{
  "d_model": 96,
  "activation": "gelu",
  "parallel_block": true,
  "beta2": 0.95,
  "dataset": "wikipedia_en"
}
Each number is 128 + 32 x the weight over its row's rms, rounded and kept within 0 to 255. Layers, rows and columns count from 0. Numbers have three digits each. The size before them is the row's rms in percent of the matrix's.

# layer 8 attention value, 32x96, rms 0.185, rows 23-31, columns 0-95
086:110114123180103072120138101137135076116130148131073208127139153121162105114125132035165146180131162097057139141079124149112139128137116090106152110142186171110103155095110076105131119103100138139186063130130116135147165103157136165094102098157154164178079152199107159157093160144117159145
090:143091161129094117136096141120143126134149134096161113139134145098091152119108174133125110079146128163074132168126134100085135133111156190087167183099105107170053176159124136143160147065104154184164145069114137087140138139133153144095190166146083156111055150089079177130181139119177105180
099:113137120130175120185088087137176154135103096157090143055139100089147137079119142122173116109178122155179145072167086132073165049136177161135158081095135107102110169122115082153146098112091137097187141113104114118133108120130178129062180110133072100109156103120141164150147155121098090097
092:133154101123115084195130102070135148119117098095099141101125137188104113156158089167146114114135083129167164123183169181172097083156140155130111166141174138073101033169085154115152149138138156115117144143136139122109190179113090132093123108108129116173101156164143148079112186094082174097
102:110131051103140110157134158161096098110161146145099114127124182085044103156094150146154133072142140114130164043133109191108118103115103155157113137159156179105104132086102153135144049084149127183121146177138134203083110157097191098137083108094128131140132155162125139106134127149121128172
101:129142096106153133123101134094129143114125159165099102120178171127164071103093135131158138125103137074114094160119140147112147030076102190135103203121118153084106130065111143169139091104158144170098221180124152151128120088174164172163111146070156112121123123169146115149092138124147153087
095:137169206106123119159138101149136095174088154136127119119093096090107124089141121140104139124092199150119123137216169078106122071157124136132169105123074144084115150091115113139143143166061131195158112197140124088091147195151125079117169096137106134130129157152110061111100117162098111149
104:074134129118212095154105095177152163121149114112130120142104143148090147128137150124158068084196178057130103154113096094137160194165136122144125151185142106096053136151121090102119132154160131186089062114082135073104140133101130149129125120187122129152120108085121113155125054135155144113
095:099153107154153121129117146156172136060134118105102117077166126133140182139121068083175165142108131192181083129102135138077119080103137209126081129110036128108144126084146107063120145098164147133141205127121140144120075127122113122152129145082158091126129127194141153094092128101139116167
# layer 8 attention output (transposed), 64x96, rms 0.368, rows 23-31,55-63, columns 0-95
088:129047096113113095082129112110163102198137124151085108118073124154133125158109115095139121169187135081117162071112143133182129107167079104164109136159151155143145141125130158149132146080192146099114106183180128148146081136107108121186130098156146140126135216197179117126125123116105189103
097:149137183181088127150160140117111115088148195093113142148119147187104085146119154103129154057145135095128165138098152159109145127176090201135103203094158153133174087109085106135187085095119158128142081170139145123086172152150113108111135175088150178092152118103111107103176135091124168164
107:189143119100105098165156213073150155150099118120106144128145084152104127127098130115100051188152115107142126113133137168127091110166175124130118095115115141130106084076200090206106130073108140097143100147115124109066149114133115145092117152199147126186146069142091143080137130163156146138
093:157088178108157094110138110099112112175102163137147174120086125087165172132115110106152116116141138177106073124160079152087046157174171077074108078139141162095143108100141122108103115141171120130117117043105171165193158124116211108123099137155073151138094134144110164124105107142150147135
093:115108142128124142091170163115157111116058130120124096118088117152157136159102090140178120174115137171150154058185154109101122129106024088142138155144092151145145110128117173101148079092169158151113106102186098178098129151163184111074087100124145177147116066121072144119075136125160141134
100:066089138110152137103166116125163122154135123124113040109130127129176125154124080077163110144160110184154093092171113178182122145101083148092193101103128128118152116125078091127181142132142093081120142103113104109118121097140047143149098141131090190165159138137085048098141106088107164114
103:114204122175098164098106141062192145138089111117083121136153104120163106160154077121122080142126142085096157123138149108138089165132098143155154072151094155097111132070141109047062082118095132123197100080136169116085116169144097114126135179115081126102112116145104196129124147128127093144
102:160165115149122076117152096187150104067054141159087149149105138174089104148111159124124140084134143143125158153085208131131134124171142057124080183162137162145152147092132145128081126110145079172142117199139183112106096194110096132163128156143167088054119120118123127084109124140129135150
104:040197096086111152119137194114116096154179130119152154123140150114143129117107158127116123194121074135160103116109069143076126112109098165102121114084133118070168056135109136100155139099115126103159119119084141119111081117112093143153119131121202164150067155066104133164092149138195158113
101:169171163089186204140154170163087126078062083084136167104105108146127152128142137148139149101112124176171167127178073142114099138154092098128064146131094131116086152181096134185160161143110109133133070100141095132052138119089181159117094079126135128121114099100130127112176141158143135102
097:110178141066122115146125125117146175106130064222154090107171089142132149083150088117157115185048124161127062152108116135114056197140120138151131108134135114171130201090122146175133119117139120096142102111099136082135119116102121112145148064125138061139109184130146159130107118119099100147
089:117126101096132146078107125100129153113173132141131099151116181107098116133122152135133149145046115082074168138181180140207114149134087128110149139168154091131119148117062124080175088104103117166126083107101159158145081186103102128154062132155135125162111186131164126083118127084167065174
101:156102093098156170154098152106125151122182131149104122181123136093083177107085126145142212161131185081190113152059108073135111095157115156133109101100098140172151116115109151120153123087182127120060093176178163122122138127093089092160155080092109150074135100111124179131125166105128099117
106:112086154154113125110117062099124152150115168138132100117149090134163171126152131171125144107205080104100100179114153157158183111079189151168166153096155105093128117111093117105119179170102070118107188154085093107137123119125028137162125146103156110136144144161120192085151159159097106112
103:149133135139064136093115148116112176146111130088148103132099098093119184107128211145066134062061166063105133123108128132142098105119196115110125180104094082174175100105172144130109132127119085155092109127181071118143158109169160160117180135139175136104129136115147176182096126144153169129
099:126073106121127123175171144122084131110131113104139131138149166089138120154099159143117090051155093107116108131120103141143142184111090153061105123114140103165071103149085137160179110074153238066112102143154120078135143107134151119139128098183212175121106125111157141095170088097124148131
103:177122140186034181151120134106114109185126140088143141151126124093166131106107146094102108140086145138110106064154094137131135110096162113099152090032096119123136113089181118122176090098157131090122115079142065135132129061147136106139180138120097148150185132162092186128120158107169141102
085:200122167082131146113118120140146139123074150110116100141095139136113088174089151114124132073000187108142156127127129089131160089116113111182124151122132139124104149192153070202101108148130117138079158149125116115123152104151152146078151156104048181171125128132136134144149097124128104098
# layer 8 MLP up, 384x96, rms 0.34, rows 0, columns 0-95
098:158073115128120088111185170120129123121155131120146156176106073168154125094106145114162172119056176132107122133159100177136098149149093151136149127121175167161094187073125134074120150159127121111154100122126108086167197100058162093078118078194094122143190146153165114113149103158109109140
# layer 8 MLP down (transposed), 384x96, rms 0.337, rows 0, columns 0-95
089:144154114161148084138121117117164083126133120139106096117126164056133081160190102129107130082157119125217125118108151169113193137125137165167117106095127120124100095231135139210117117120086099130093137162108166155145081092159096146130097150089133084117122065093131165122105123144184090118